config = dict(
    num_hidden_layers=15,
    hidden_size=96,
    num_attention_heads=3,
    num_key_value_heads=3,
    head_dim=32,
    intermediate_size=384,
    vocab_size=868,
    hidden_act='squared_relu',
    norm='layernorm',
    norm_place='pre',
    norm_eps=1e-05,
    positions='rope',
    rope_theta=6280.0,
    rope_fraction=0.5,
    qk_norm=False,
    attn_scale=0.177,
    bias='none',
    tie_word_embeddings=False,
    parallel_block=False,
    init='normal',
    init_std_qkv=0.033,
    init_std_o=0.033,
    init_std_up=0.033,
    init_std_down=0.0,
    optimizer='soap_variant',
    learning_rate=0.00444,
    beta1=0.95,
    beta2=0.98,
    weight_decay=0.069,
    lr_head=0.00901,
    max_grad_norm=2.0,
    warmup_steps=200,
    schedule='wsd',
    decay_fraction=0.575,
    decay_shape='linear',
    final_lr_fraction=0.05,
    batch_tokens=[16384, 32768],
    max_seq_len=256,
    doc_mask=False,
    train_tokens=143600000,
    max_steps=6202,
    dataset='wikipedia_en',
)
Each number is 128 + 32 x the weight over its row's rms, rounded and kept within 0 to 255. Layers, rows and columns count from 0. Numbers have three digits each. The size before them is the row's rms in percent of the matrix's.

# k: layer 11 attention key, 96x96, rms 0.194, rows 64-95, columns 0-47
# q: layer 11 attention query, 96x96, rms 0.183, rows 65-95, columns 0-47
# v: layer 11 attention value, 96x96, rms 0.241, rows 64-95, columns 0-47
# o: layer 11 attention output (transposed), 96x96, rms 0.226, rows 64-95, columns 0-47
# up: layer 11 MLP up, 384x96, rms 0.222, rows 0-64, columns 0-47
# down: layer 11 MLP down (transposed), 384x96, rms 0.227, rows 0-64, columns 0-47
k64 060:175100079102127166146133087125122181127121116081203121127114114163161139115165081088095072083114119089106120070067108168169105130142117120025106
q65 058:143135132086060146135138151116087107117089139174099179076151180122160164152082117119136154159137125169058129153109101134169123121069135149134146
k65 061:179124130130174093199189094106101175114157148118141136125070127122122110177135094130085090094171119094100092072161108170109162129174150171094120
q66 055:115079136126143130152169172094172085125161148129139144071187131092109131126118154138078111094164183153121136088160133146149099105045131113079139
k66 067:126173096119146112142104124147103172157172119124115141081080134155099118110116166081126191127147067158175150110174090104159137091181126145177162
q67 074:115119100158076146093147131133119136143150172052153058157135138072136051117099127137164109123122135127152114164094144123051083128168109146107138
k67 067:128106110148089153128102143161125111174172136153117099103170099162122198131167148086158137099151172194181132170130151201133120133060083109146135
q68 091:106162181134143084163062150125137074082123096139135094088074091087127177131128185139133132137170159114136145153190108118104148082176148099166120
k68 092:080114153152168121143117116118081110122113118107114135167143172087201097177134070135072133088109112121080104097151162169119133126132199192140136
q69 094:157193102144123157095094131122127119218128140189086190154106113114135098144099151112135090120152137110106127134168115162124071067169076149079170
k69 092:171140144121148153119139091169092148099113144150107119155193106144143098103076171068194126148110187169133103103125147121076117106144079148076114
q70 093:139115102101112166155143123155100132155117136101110144096135206108156049189187162102086137136154147129164155129072149155123112140131134179085127
k70 099:205104166181145147182117096169120116131089125127116149148111167117132105171201077085096208160143152186130158100083121119119092117129160147082182
q71 079:114163151138082125084152168143089114192110101168132143127152142163057129050155196110095145128170142125098123138142139136144060117135143172101081
k71 082:093179135084165177105171158089096089146111125121125142093158184108162106144173136131121150096189140113109109120109153173122102145185154178101163
q72 061:174165136146152098078100187185173107122165162138103186180111112138164080176090153158151119117126087101185117134123141113164147108121169116155109
k72 065:064097104122162184153121121103112189128111132115130122108175166109161166110154131125096144204113131121064153068193150136124107156141118142119139
q73 049:097120132146110085111162142049132189123187099104128109167158088084093136121108135128125119036146142111139180150183180153118115160089158142133181
k73 061:131133157140170200220142104124128135127090148088104192191180142150157145087108087089150113208079177100158106092135146109119120174151120205149153
q74 061:137122136126108103141167128174096136122144172102102164131148195130204123157130107164125110148127108115101089152126139133149139089139102162123157
k74 075:095100189136092137207129153092112105114130172168069176100149093098133153132082124074137090109130134167130128098128175184090114102145163207127115
q75 078:140125087126124086126177109123152183127087049150157098166090132129086137063194119073119112105149093114181152151134099124173123146124122118134107
k75 077:168177127164123095129095119107107130121155135113163041165099132121127074093084179165177100109122194160146107151092173077095117183099138086108141
q76 083:149074114141096134074181121171129111147137170103165155123164185126138082159112079113111090132086098131106090138082181165131127114078125184097132
k76 095:086102148115090075139080146153101089111106129106154180127111139097161134175171058119071150121133097127096160136155175186126164110206192147112123
q77 101:121128166183108127114178105132119145148125118110161114146149170163156133115133134097106149148168169103144160148108124193152155114123133137126120
k77 090:179148113139176125145145157154141150172086105112087140129082151087075065096158154112128092145119155129093163080133102132159112136154120167089137
q78 084:099188113132145102146139134113062080130098081186120127139094151139148132106183121106103107137182070119132130089121045156090200115164139144135122
k78 101:135142125080172148216126107108147119185093124173159092097112150136141143061176155146142146167138143159080147155180079080129161111191130125136144
q79 092:061152080103127139107070160073107126179120114120168134171139102142126113161147138181095105106105124088197116127147125144104117168126188111113154
k79 091:115112135083188157092102104167112116147064129135155077109068103130136166154088149138113144146111138141189068164158108124108126133147158136169172
q80 091:051115116119084125142094131174131166137110144142025155179155148143116139144129086150140128143062094111126173098119099149145165172100113107094121
k80 085:105142117112099128151163100160046094135152077151149100164142131150090132081149116127125142135147117026164143137154090164124149112139116177119124
q81 093:092143121130162116138126121067149115205141137112125144109135101121088108115113189195160090115114161096134133159075090101124133087158136114120086
k81 093:118090128175131178181126133128095078152122121186183138109179150115154158074119071106152126113167131152202113145081118107118177137150122081139146
q82 093:145166114106112119102095182129113033095131086123113148134105108119170102100151124073146142033145140078162155123134181091135158116100148113139074
k82 089:151141114127085127094150122130173135116099166121151073125094129138133214094189150133138140143128152110086140132138089121142098127166178146093095
q83 090:139197121117136142104068126123143135161119176107135158136052110098112149131126119075148137115042161160124113075142174148101070206132158107100141
k83 097:096140149126115129082100153183096095176162086101143069099080134172119118176164109126133138152089153145115125101105160181072146144075112146078090
q84 100:132093133149090185202140078127142116170088079187096146175121092139055135138123159148123136100087127148207102070155134130080101137085104124110107
k84 100:143139130119139090137139083151076122147084123255126134134092143099091144155153124127119104150133135150123074127119148146090057143113110171092132
q85 100:113169098118115126147189111140146100117120174129096118164136134126160185109099070107060105127138135047140116123101136150106162141121163096136114
k85 094:112132154120150075150148142054139139163129125082102145144155143127153157128113113195112101109115132098147132128185172112131127142165125084131096
q86 090:131076064068111146124153151144137172124125159137159166120123107122123143149122117101140142131097099149119128122146087108135140160135079104117194
k86 095:152091121125146135150122106160115163134093088057126141127112067093081123105112102097219154150110096165103124140113117146153171200115101099108149
q87 095:132111127086132135111168162148151123082097092168115180125123112079119117129080125146115093151126107082090203176115129173098072097168144117158117
k87 097:135132139099213092143110176163129118103111121200137063094152071087079160101117137081111123139136102166134144137183112142132150152140070098118140
q88 092:105111139108125084117113118138156114121101130111134104092123161123099060158083079175106129119181141173082143137113153173154122164098111169021162
k88 092:084145083154149141103099132129124134187128104029102131165130102132081144170171088135114109140114069080134161173118126052110118081162099102101184
q89 093:097135135108117118137154155124116129090080087158133163125087129165103211149194146125126150113154106131105143054140174160191125109049247101144162
k89 086:112142155114076080100136133152130117053179096104154088044091119155107158069149175086154153101184139141148133148119141131095176097172185141122154
q90 091:141148096167104203097142124088102101081178113072115148112157098075124127109141159113137101112149166122168141119167161153138145140119164164095101
k90 089:144137149085104162150109136113119158119178144106135142161177100126115108101156092075178085139142153157194205118129147112126097171103119174147163
q91 103:123087103122081160130155138199118210141147161166129091100138132123110138152076075086097119135127178082127166161137096105146103085100112192180170
k91 104:137136101123101130074109042156183137101139136165095095127107171103137082121067126100150141139117091133097198137118131157161100135100096163152102
q92 082:146084148130073107135091162099160123124129121105172143173088141061086075080091120142135198112121134073083152135096117145180169110143166164107109
k92 085:173140119166097138098157076123147132095117129069139120156165102095144071165137146089130188130111085111147098156123080070174127109220124114113133
q93 088:163162213150158129116160138080166115146121134103109186151132191158094107110124099078101089120138120127124163113129164140096112161097125098098074
k93 089:185182166115140180063127146098131147169129124111107134183159161099157131098201144158131083178167139131132142131090162144146120135084103098129076
q94 082:102142183099145116127090110136140120116117146143111101099201163115181136162087197115142178126112168109094138137102060068120127092131119200162128
k94 083:102193126090140134169149131094127145082114149160050169131118136154156141072122164134103177119130057133097095128122084129081170080134075151151090
q95 105:136108166155085126117130118117121131160134135126093104095107171096140201141112113147112099106191154102081103080105132172102070098132115081095147
k95 108:129182138186141112125068109118153155219203128080199139123143077119080139111155213131143110089177111156101146088178183160120150123118139129129128
v64 100:129151078052103091102115117200162119115115115112127151130133066112162128088130145129014136095131171096110188087120115156121138183136114116132163
o64 105:128124171195129164123120169121087179106130143155151146128133060129116074093153148168170154124073080138137106115185120095156097088116145178150129
v65 123:097112129124125091138134166131073085089068091119115141104162130079154132110104140153164121107145135115159100155156149151157053085159171137064085
o65 127:134113200141136147147162171127127155085080145079083113164139139212165113191073033147143139110144143074048158132123114100130147101105191109131140
v66 092:107187125131064087096162067142072183135161150115113142151112184119115130105127111177172101156124030125167156162095145128175115106175094087122080
o66 110:177140153109108129148138109143103146131154144067110144119108100073132130099106169066078047097080135128126141099103133159140133140027113119152112
v67 103:140045150137142163149130100141103166150118103090110081091159146130126125083130114097160109134128084221094125109118146156144092055157138095083104
o67 112:095085168173121087110125122208105116134100209131115130144093158122165166134109149160075136082119197103091105067144125125125145087076126191114161
v68 096:112130102106064135166123069091110099142115114172190158193100135175114076124101133127151152147130151115105128150170137117144146145125069114154117
o68 106:106132173118125111171144112080149155106063118082089116083165118143103096116114143142150151106064093077206170126092131190074134139094137090177091
v69 084:137097065129163146081179083091092128197038113133084089117088137166183170154078159188156112169110171095102158150125120114187126127190101138155122
o69 094:101164155118184153170121122147109096164085173118070131131127206106137180113100126113069121140107128148119148109167140074094127111087182134113173
v70 096:126126132131183140097104140109141153186120106151114114113085091149164139089118105115092117182122114119107131072123108157090186179133102122163130
o70 107:143161112032100101165106092181104139103165211157167121159129134143052144104136149180105182102123161167142122164138111107112067172160111141167122
v71 098:163150148161167160126122150119169073069126159163100136119140083097158094144137090140146135092149107138209134149137087139064071100169174145088144
o71 104:121177115138125121109113136108097100158154103151109190164145096161132126104078197125139165196156174126091170119132102075143180116106159133131136
v72 121:177129098101130103075143144101200094128156158213127122107128132069161173102177079114159138146143148051141147165165088138134136163086134104137183
o72 124:120139103180149153145124160146143155174144096104093132160110098174126185097107146158142107147139119146183103180160117133174053148164126084189124
v73 095:093078103117134147118119115095148121174191162112106132143155130151148125141096120100187150100143153177131152071133181148076175040189090082110154
o73 108:117195081137085116141091113173077189119135130170154084152171132099090168113159167160127083137127073114138079123100119126065142147104112135143130
v74 094:082164088113129109111118106154137113109173103123134129121130142116134119104166142166136135149094127150166058113107108100165099149124080150105130
o74 100:202111135171125074133135120174159170191126128097156140201103056122084107189089106140142128118119104064164160187126116121128122100134128174119086
v75 111:085122141071070069072145124106121135105130096129177106105204074130069106148150142154088092196114130099114143101131097126117109119150079135125094
o75 112:148162123117082153125093148142148092129137080116099100131080060126154090096096162149160165117070160103079128112131136103141143097135125068119077
v76 114:154168153133103099133128168120131115147176189103130082085127137083166096135093145096153175048134149101161165185122165069143151131097163142125104
o76 118:107111114166127152104154067062150099135094099157199139106111140136154133064092123079096080166147124119121108101148092255140156140099120044114086
v77 123:163102120115176087141072163164166129136173073138085167151114103150139103104129118111105131121093129106125171082135091104122128158113077148144180
o77 124:088085130136149126092137097174131173122232126120167117079147065136113113156080125162149154074115163099125097146172121145151121080121162147102167
v78 101:117132137168125114149095113079160144146220167171106091150095131088146130127133119126182155176119154152149148154118157137155077126059127167121074
o78 103:180139105095108098170147120182116149162172111096101114132093195170137122108186112094074115075092127106167134113115141144145168116161185050177111
v79 106:127183098102119130186097162098133095136173184129172123189106096116084087081186094117102153103111157088145101150149110131161112109115124174140093
o79 104:129161135106089092162178156120146064146093092100121105145158115138090164090084152119152146117099098176225126088085100227167180153128151113107084
v80 111:093103130145173156157095160128128110162112185141066153084097162116163123137075152078138164092145089126178176164173156157061134063084144087149104
o80 111:122172086160111176127170070108077169068089109156171077098169196153130134124127151113103132132158124159146155166126171122110182096152091131119129
v81 103:168152095132108118170164155111156080125127154125085145130105111115132120137119127082125132125130111045159174171158123156155105164114127160091094
o81 112:121167140109123165135198150125105116123183134162142124110068139145120146164064120127138091142137143103118155156156128114108122158161152153133102
v82 094:154159122125137116111147072048129077114146099107172157118111143162101147193118140135118161141170142042117087081141179095147126096102118161163152
o82 105:116102163132197149181062121152153121127089139183100177144086194111132122131126071089139118157067104187139132119120125163089165160200128119134083
v83 104:142192105094164123080082125127145142115097074193113125139123100147081077119172190133103116169126157085120118101178130139112092073125154136099098
o83 115:163142129140108100179152161131189098140159124069111171140152140111136080147120132165128149146097083090048088178110107113117102144128069188086157
v84 103:119082102071114107120092115158180158145165108130109110110121137173098150102146144119086122106134145185138093110123132166077149114186072130183202
o84 114:126107145184117159111098163085082081159169149066136077099156127110102156100150152216158115093152100066170139095170120088140155153144087112078152
v85 120:117106152160114132111177187152065133141109130123125175110125096122133156173094156090127166112142115119099159181034157154096189140135138117090083
o85 116:079130074130108131158160146134098124096111123191078067150090129091140134090159081098095143172138188109087195109164068153152124066080141137142109
v86 098:109144054120152128132123107139144149095122099110153151129122056169097123127102137139121102156090149144144120156160167123140177107130031139156133
o86 101:162145129117081152155077160127144138122106115185090166140152109083124094139140179101190146121080137127193201157139096066087159206077104085130153
v87 107:125149126070111126133095067118185103116150112160092098114157150159111124088175108255144142151109116128120150103116124192159145124138107171183117
o87 113:145102182112104148145142104106107132207109127079142171155159184137108082089156174145147074084110133154151111123108108095151100132147153159112190
v88 097:155119128150096108170096115087136108161155168147105165109114201176166145131118133104143098146145074117125166117024129178179084151123125136181129
o88 106:125124143065185192131145106189118178149136156087112139152089191138110152168131178109094108150131184150166149140134131091133126094125122152166123
v89 101:151114161120065146142105122103089096084113167132131133113120098095177099149161154075087145110170084133187156183138120101112134119151119150066076
o89 109:125125135181107165117167140105185083088118154156119152104152175136080078100108130165112086157131125129077150129134065179084100066093130053132080
v90 097:122111090181102096153130132149069181132085157109136145192113188115173105101069141132115129143155099172154145151129134120116070080127168123101087
o90 105:066142136089131133170187111168186122081110146111082166113148131165096139158154136116124151112108144094101117098078158091102134142060139144097076
v91 084:151104144102172121161119111134137180067099131124117157105152136185123162139109132104109135127076087211117120107124119106125120136169173080155135
o91 090:184074119176095100112124201163144121058135163152102141185213182100161104159122144142109129114168124101119177137089124069163113070108124169131162
v92 100:111046096115099078138236194143111155138103067152104071131121126111123142134137142188090131123132127168102142168111120148149144126078129076111131
o92 104:112103169183159141176112178149128179046148141123150105132119137115163187107182056116172134091070139103138117085161141103086095107114151127150180
v93 127:110126131095191124183058124123117132153078148115170167112182120238122110156139083107138144108079151152131131104204107095076156068147121144166152
o93 132:123097100116098133097103070140119115166136123159144058174131105127131050168023131152168121161150071175162124079063129113104114124114057123124140
v94 098:156128126198080161138143171108133140152119202152053152073109157121176178156146116107134086113190149186107117098109147194126138143086122162144110
o94 108:121132120152079127191071141135122087074154117152132130182089175157117124117223106145076091180153101099125160135079128089161149174139140082140148
v95 111:141150102164138126110117176106140150095146128144117121102157143143159133098136110121136152138068116137178081110181154125149100126118130213113108
o95 118:117080144100105127128123130120110110090096125154141108152109080142126090173172150131101180119140101113173130136127177180133120171114104094107110
up0 101:123160108132083188133103117146149119112106145165116157103116153007073159137116158117156102135098132089143134172096089132170122115107170164124093
down0 103:139111144091129164103089109105151126177115120109158103096154104160123218144119127127172132169145083159173159136123109138133131124120145109178049
up1 116:141134156146084166096164066143092172108165083099050152147175109101145100158161133182101156093075115185165147165131105178186076089156161096136111
down1 115:148185078128132121108172164178130136150159138160139060117104188140112123117135166105123118087123118039149110134152177133142126120136143133145148
up2 095:124086176098186119093132158094074122173138166131128162174193195126150166113175120150145071097138156188143095135104181126170112126134145108115105
down2 088:168107104116137150125170097157180145139144159101090100137148149128093086084117080089155092107089147128085135116121137116140127171195093104076172
up3 104:121115170095169157175112142085127133151105111149142166124044126155178133151223162131120156152087122116151126131146138146109103128070103141102111
down3 108:094088128167062151111092097154104165108149178132151077146143071126079110197137133144122058108112120179098184136199100122148141121121102108073090
up4 103:157105123158145118160140124148098088123165150117100077141187146120104116137115105148127117038135093160142056118065122140096160160110081153158104
down4 097:082093105141117157131091154089125089108141135170103125112159093098095234116168091130111143149160108123154163037153162127158106089138170099063140
up5 100:146114059096155162098165054213187132140140152124098091151167086137125155137169132121151064144078109131150130091121109088127059130124159153104112
down5 097:190103061076146114175123149166151101115160129118142169135163129193110092140107130114130146100125185085127105122135164175120130167135109064137145
up6 102:142118166156128160147104117120011096126070096113148167108132045116158164078138116162137162130158095141162125178115131141123088155117152125152128
down6 100:164107234141037105097091094120164134123114020133154205127140078164113167126147123158155179132154143122149140079141121073142163075152127110129086
up7 114:158127193176127123132141116126166141161123115089122132124081088126131135201150158134081104144112111165140058100094090105099106146158124114145157
down7 097:166110153197127161150163123102164099092116135097117067078101104161153147114140136111143100148126104141126111156117144111157164081127122085098193
up8 097:122087141118097155160146046101157123155107121100044101203161149131145151123126140114113147099094126161123142135097112057133073114138128129170088
down8 097:147120112126116111107134129143095153063117116148135095136188064092090090095105141121102101136050110144113094126122133142177099163146124156148103
up9 102:177116071069092118186167134175206116157139121164186097165145138103130154125122179165087133129090173125117098102098147100072108185118097148085114
down9 102:147112150140127127105107125148145077159124077117104115122151124178136106150148040114130043135181107114111125180129123080127168166136141095098157
up10 104:147149109117139130126111127105113095173139092181112091089178100098118145099223119141064113145156088162147131132094136133114147100098123092143084
down10 111:131104168148085138211103115213104122079191085138070097163100130128170094143153130134076136143103150168148138152050143219084097142168166123166160
up11 095:195055144146119085191160139155187111071123068152134127173166103132071118132105160162097124162092155108121149129130099124112092144099096126118088
down11 104:128076130130076117093075124137132128149134113091177140126141096116115137155106049166133166155137090125125145113081128147148148101072181130104149
up12 088:150094152115127095120104186057138157174140124107126172110133191097156190172109120132151153119148124111138092196132130125153146176146128113137171
down12 089:117082119160087067105155048093114096094141146129173096142169124120107142049146156125111144131158057106111195123127073140123117126150086155118184
up13 099:096113118122080124119129104133171147194160157125180119086157046162066078149083148093080166105155099120135108067136061222118143127157162103121128
down13 105:099078105105138100118147100131117148168125077135134119131162055111098111160111134084100091101054209173175080167101104114141139168105067136185083
up14 105:088108152080119067156095129137163178086095115163114145141057133131126120041118144085101117156103129153161170102109079142127120120144135160108142
down14 104:145174113141150120220072117130084121124114142059110090119157124090129157120069105176121134132103162069115132114196161100093155100134136135135165
up15 107:101135092153128157161123167141125119084163097058135192129128109123163097158151092127164096132104114141118107108079099174137063113081096113105176
down15 097:095105172105168140117093137165113087110129088132172159153139116057133138140162157051116126182149146155122101154172130135105192124113134105116193
up16 104:167142142112105099090129139149091075163098098141107111116194086113159161160090166154098109145058066144162143089089128057138146127157143127124168
down16 105:150141159132144171133148140148096109082088111147068118150139092176157087155169129140124116161154145135139136151137115099194140172132161100085150
up17 108:127128177132088145109168138105070161121160131107114156106142140103101166140101118133111181120099121163109101061151112160115142094079082101093127
down17 100:138076161097140154167106117210116101106173155146127070103166124123131143112198142114149119184132126088097138074095135190155181173170116091151181
up18 104:065159118126180157119123126142115124101126120139127141141121159090102118133084147146167103099124104180126118151110125192176135125104131088137165
down18 100:130119153134117183109084137103124113179118142144119141130086060170115138122103094150155126084079207092112141109112138117114128162101139122116125
up19 085:056120112126154157099166141139153139142126117116155130198151121121137104114139181177099142081136101193126091133078111118107120147064202125077073
down19 092:161153140142076089109120125136078176167159137169142117134125167134144154075116119069138086172117138136157171198121159160108128140203094141083139
up20 100:068136111106159057096091160116135131125129107063165188087131083108139133162124157165137128148144144155124118117081180157182178098109151062151148
down20 106:132127179067164135135095107137133144136219138077104109139165124138134134138112167152131144121101122092131144125140167160098100132156203149149147
up21 109:164144113136155133114112106062099144154186148067115184136149143090183116157113064151132088094148092124154116086135129066143134099127161119117119
down21 096:115146125065133146107140165226136156122112162183156089123143101095072075136123194101178120147142175096064095151117128112079123186118145126113143
up22 103:082081182091176112162142123123118165110117157126124114097037087135196095137113078140089107134091101125139084140112167111143155186068126106116177
down22 099:186102118079168113152113134156109072104121124120124091148115139173130128147147162115137134176130089083119108141179106109156132144068099086092131
up23 096:111050140084110076133132134159128076168153102099175170116159142127115070146129138123085124124120146159130143210127117125219122103110099181163113
down23 096:160079132147128136117104142161104176128144154149148095117114106129072166133122114122150106164164076152169127200113174136124080132144107082115118
up24 092:092067142131131170182192136123102089143131184141135123158020165159129142137088112098077131154161099151115111126101125135115134061122163137141121
down24 093:151126160116151119152120164157096103139067101172070173096140167101131152048139128153104155123113196174064152131101150168110124135102113068146145
up25 101:113106183144098106071183192133146117205155090081116157070094173109185124118090103132160121182104101150147170108128141142140089151120091100195136
down25 108:086097146096090102088121142126157143178089158098171181126151117141154099092167143121136118222101167153139104108167165133101076112100093140190168
up26 117:111133099103113083157136112137162104101148116144087167139159148138083150165183190129108146072056142086143134138100069131150101065090189104137125
down26 106:121116161117139126161128110113063107099109105142088130108123127109180112122082116114180143144117161105158116110206113180181169112170121148086155
up27 098:136126146145088104091118154177166165139063169097098207136138106146081174108137096167108155090095124120120136167137132145117076112114142084113171
down27 102:147178089145104153137205093088136104118164152098127135152156148182106062161165109108088167176130137085106115125131119094109108158163088102121168
up28 096:149115192172201135078215185146115169176117087092144104161120135137063109133106098139125090142129120128102111188162164132092134134101100123085176
down28 095:099149101122129102146106157043135130121145155139113136091075119161086162141114210139061091088189153147161178106093130164127108108118102065149114
up29 110:164150155173099095085128103129114136166166152128151129111162125114117120193113163076129118098085133068125116106116146112103118118093100126081126
down29 113:147119080112081108108104152108167100113159096079182159107161162128107102130123096108091133203131123089123170123118197120133095101146085125150068
up30 094:162121111164185124149184141123127101129172118113183181101155142103151112177119158125107100061141090203103127152143107101124180097120127180126133
down30 092:120111114096083076129104176121144093126113140152040114079179118143101151137108145192165168132162153132173154175098124078134118169149129104136189
up31 099:145142159187119108186108166151072113091117180144166159140140125164161100220115151143118112129116138086153057093097086097063093170142182088113153
down31 102:117132140142159195125113142122112152068150122167138169166109176144107112113084125102131143074162142068142094160174170053115116150088104169120132
up32 109:074142086128171115126141054140127102151113155106192134122097142144149127152113070137123141146162091120200161123155171081078124050080090186124119
down32 103:135198113154110160155134143184123067102161175079091090096074128174124108119141147100105106145193247119144141091127119090146124146110127109149146
up33 097:102111110162131147121106120168165088131094137169154132060154098131084171165139122076127131063087124165121132182124105214100199104191188147114127
down33 102:165141108114108192151172104164155137109099149198135177080170104165156076153116101156112102142119131130114133161182154116094132113123111194154123
up34 095:135160099115163164107168136088123137163116155086128140107170186144110100120145136135140147101103161133106142130140112172107161121118127203103200
down34 097:102201127098145023166055124117157170138135057157166119147166114091113146183132075104167109128110158117183122109165103174123123143091137129135133
up35 095:133111091155142114141095125083175161197109172140149087126131157079112126166119132157121113076122090096194100118107155162129072161210100092135159
down35 104:139128099128090166185121142165112119116110097133083091177130075173216132075174131170199186146138116160082087156094101175099113136127095128110132
up36 099:116114050178091092136145093133146140113156191132159152110138121145154095104160063156146120208080137160133065146117140112101079049108101164118134
down36 098:153169113087122147155084137120064155146134182125122111126119072200154148125107108104102095138142125091147132066092147121187179197112098082186159
up37 115:155160115104120110101204161151140091102157077096172089172147101147125102132083130144089167136116102127145156158125150125123113157115138213108105
down37 111:098143125147181117157107125122077170145089115113123169100138175155156155113106147121148142154035163153108138095158111127134115148100185105131183
up38 096:144079159143147094141082098101086138123087165150137172158030112069073097166129150138115130080133135132149099121161148105176137111136155162162119
down38 100:149118144146122112231142149133071119146197104127171151132142084086149126115156107166125148149202154111112083120147143110133108160186079093123182
up39 087:096144119190133150156139169068109179160120122084157093133133104031100177124146081092152110112099135104124117185116137135171109178165162115170160
down39 094:114122096087153117119116133162144106105156078115074211131124147166197078111137184151116148163129114149109132122104121095150108117084116174124128
up40 099:140152178091170177126090130142181091153152156117096149119118110125114168159152100155090170176131072163127133112126094065106154106150100115127102
down40 101:154144125136159118129073087154154143106134175159124166081128083141095248167171106162145101136185163154143115125148140092145099127118166179143144
up41 100:166127113081131143115156132063139157149088133131094139092153203126142112113070139126155105124103069147145147109162146150075095148109138205091141
down41 103:194130114110102115098168059142077140179136135168202092129090123094127108139123078171179168142049141097113185089133156159142138100136156129131114
up42 092:124074140170146089128149061104122182124139110100194122124048110109129137121026101118106190125161140112142175130168143139184120108095097067137120
down42 086:101130144145103142157104123064173130089081162169135168091100124131173126057076123083123139107125196067129116111163119111158108120110096094137153
up43 102:160112097151132111107117093118146112144147134125110132087084114077128127159143134130103201103135157082117157137125109109117137124124163150092069
down43 105:071066129143123151125172136140155110183113192159183129148174129105130126059161097136139097127101051091142088098133175098137115128140170164170157
up44 095:102136088060101191119123122122171107185127144116146146123139182163103146093083094164118186127105081133109109134138113156152195080125128128143104
down44 098:158109214157182158141173166102109125069164119137147150109080131117143129059125172197126122117125092083115093136105166169115129132172153111126092
up45 098:165079115079134140138106163185152113139110158079125101126100077117101107106132101158105149149173090178145090046109113127119135129094163144072124
down45 103:049104096155144154139160171149147123114114203150140097175109189082095124088085124092143126119209105154063183106144156121140124141140050134126133
up46 106:070148154160186071153056142153110082155134134105096123118129079164188143113123110170097122182101114120171138123150193116154105124118092161075086
down46 098:137171113073097167130162190180149091086143118160134133076124106141109070171108092092109150135103068111134079154153113107086100064107133123064113
up47 103:147152130122046103118148134101179147070084144146154107164164157063156100121170156093181176091108135114154109105172130097112097084137121096091182
down47 100:150133061134110149131128162147229107133104081074145139117122167124122100099084098146109133137145135162145144122146176188093133168172088092117099
up48 087:091137052186145080148089167113082165095100137151123134118137092127086143116107117149115188147087170191149102103129123112089206127179153144145155
down48 095:247146116161131189105118109085105160163116123090130079107146120156126144113116132160148156154137147130184143155121131109115081186149174138165140
up49 105:102158115188165116116104068127148127104127186129134152129166147137069196172118146153132094135143127138145103110086118164102108168141127163087089
down49 103:109112128162123129089138111102115101096120105151170144094165144156190185164115165199138159110072114120126165116144121131139179134132104116095121
up50 093:093122105174056156114124081171117152161110126158090164099088134121166123136159149060104158126104100093136117088077142122136156137156107121139214
down50 105:157131062192099151125141165126095100160072110116098165112116064104100157161161148069139094141087133104131119142096132127144150148148122179169086
up51 088:171149123085120068116158120126118129149101122143116151142095175134196111179153187155127167111123112195099104091096141169127106071090142067145162
down51 094:097116180157105164096100131159076125118147079136145186134105121139168159126098167115137140079139125152155181137204096149127111111095126149131093
up52 087:140091146141062115089182131117136147133155174114116125129154168095112099115127121163096117176106160077168109064130115118178143095089096114087111
down52 097:117111098138148124178093160175149100145122118071122105167134079108178141172113109104095158045146102093180133102206135088146136116102136171105143
up53 097:129074082112150127133111100091094143100150097104117208201163174121130111160107122139148155128139121105034127110104137198105162121121153113080123
down53 098:109138096096080154203130157139160136161073057108102146095149171180124100160107112153181196135140095114150071173116129166158058122134193142150088
up54 103:148118153076120140070147077122146208148158108153147169145124092116101170132120149182108134126132107150187120108135113110180105115109116167051134
down54 105:128122104135139076170184047161140122111138123164141179068145118098124109092202067158128103135103127113131121156117142132135174083123129117131070
up55 105:136142102132094119062129085079106171096039139181143142142128178112128184150125116131079098165105092143145091125034137093139109160177112104094164
down55 098:094135151138098085137135176181144151158110141112071115130145120121068127116118094146163078134151169058134138126133131115139147088095164068129187
up56 088:140148139166102078134096108098143116096147117136132152124122172101101113134146065150136129175103000081135099109130144104128159117129108120159152
down56 092:124142117114171139080082136105156153144098157122169126153083104174156152152133142084093106169113101109105093162154132035103188158108094110099113
up57 108:144112118075088114089094039077116112188141097104096094133115154129166152129113186122173130116096134127146144119153164078143135118138115179181104
down57 103:127130081165130152159092175106099077058123091142154087115115153095181102107082124090182129105105106132136146089122125097076173143158162074124133
up58 091:164116130099089192129132119099121168118199193119161171124117112170146074055102145079086138073137069141132162085147106139095187163073166138096152
down58 093:183054128134110087169095137140120129138152165155100111153148133130170092143206127137167101163149135133140094091095122116103146182165100115130112
up59 107:093163135197126127183141111141137123174137128142065174093142122146148120150089124075112140114060104082125124095169164080095124112106151104151098
down59 105:167167119137134073159065133082153113187134139111099152163125183059129144154170187096107167064134071138099109116131162096130147158196115156119111
up60 111:135083117194109107088107103113148143132132133192113156143203084109119164180127180103162126062114042158177107110154156116131112116085162131122117
down60 106:106131116098142122059170134107101032162153157184105165142095167109140112118091101124101084108135150131063187133120071161136143137101126096086130
up61 110:094235145152180078147148143096142128120093160109111124082102124123171159141106103105113132118124108154169115092070081170147124109090163183126168
down61 111:146124131210081105158142073134086102090179115103117134130153192113114122151132125050122099169134082089103144187118137143120111166120114087133128
up62 106:080115131095130111177066109150078155143115080125167122162125109131090100145069100111085206125083150130127071125142102100164122068088148124124149
down62 107:070116122125160109079147074107127157163126142091136196132089100152193104099195162197202132099136191134140125162120102119118103188102092162127172
up63 099:108131160141118127168154087125093165107122162149103215167101093089157078111128129109169086139099124127148083141129148126133094122171089169133172
down63 106:142136123101211130110053121149168112153144157147138093111077244145123097190086149088107138118119168122135174122170148117160159090124127077139145
up64 093:104134137162076123143078129048200122209133127140094126080125142137121103135129193131134107131122156165145126107145100146173084077167113178110054
down64 093:135098092156120177067107171052173156090132090095090128181143152114143170115141152152107143119196165122147160086147111054169159083122126146113098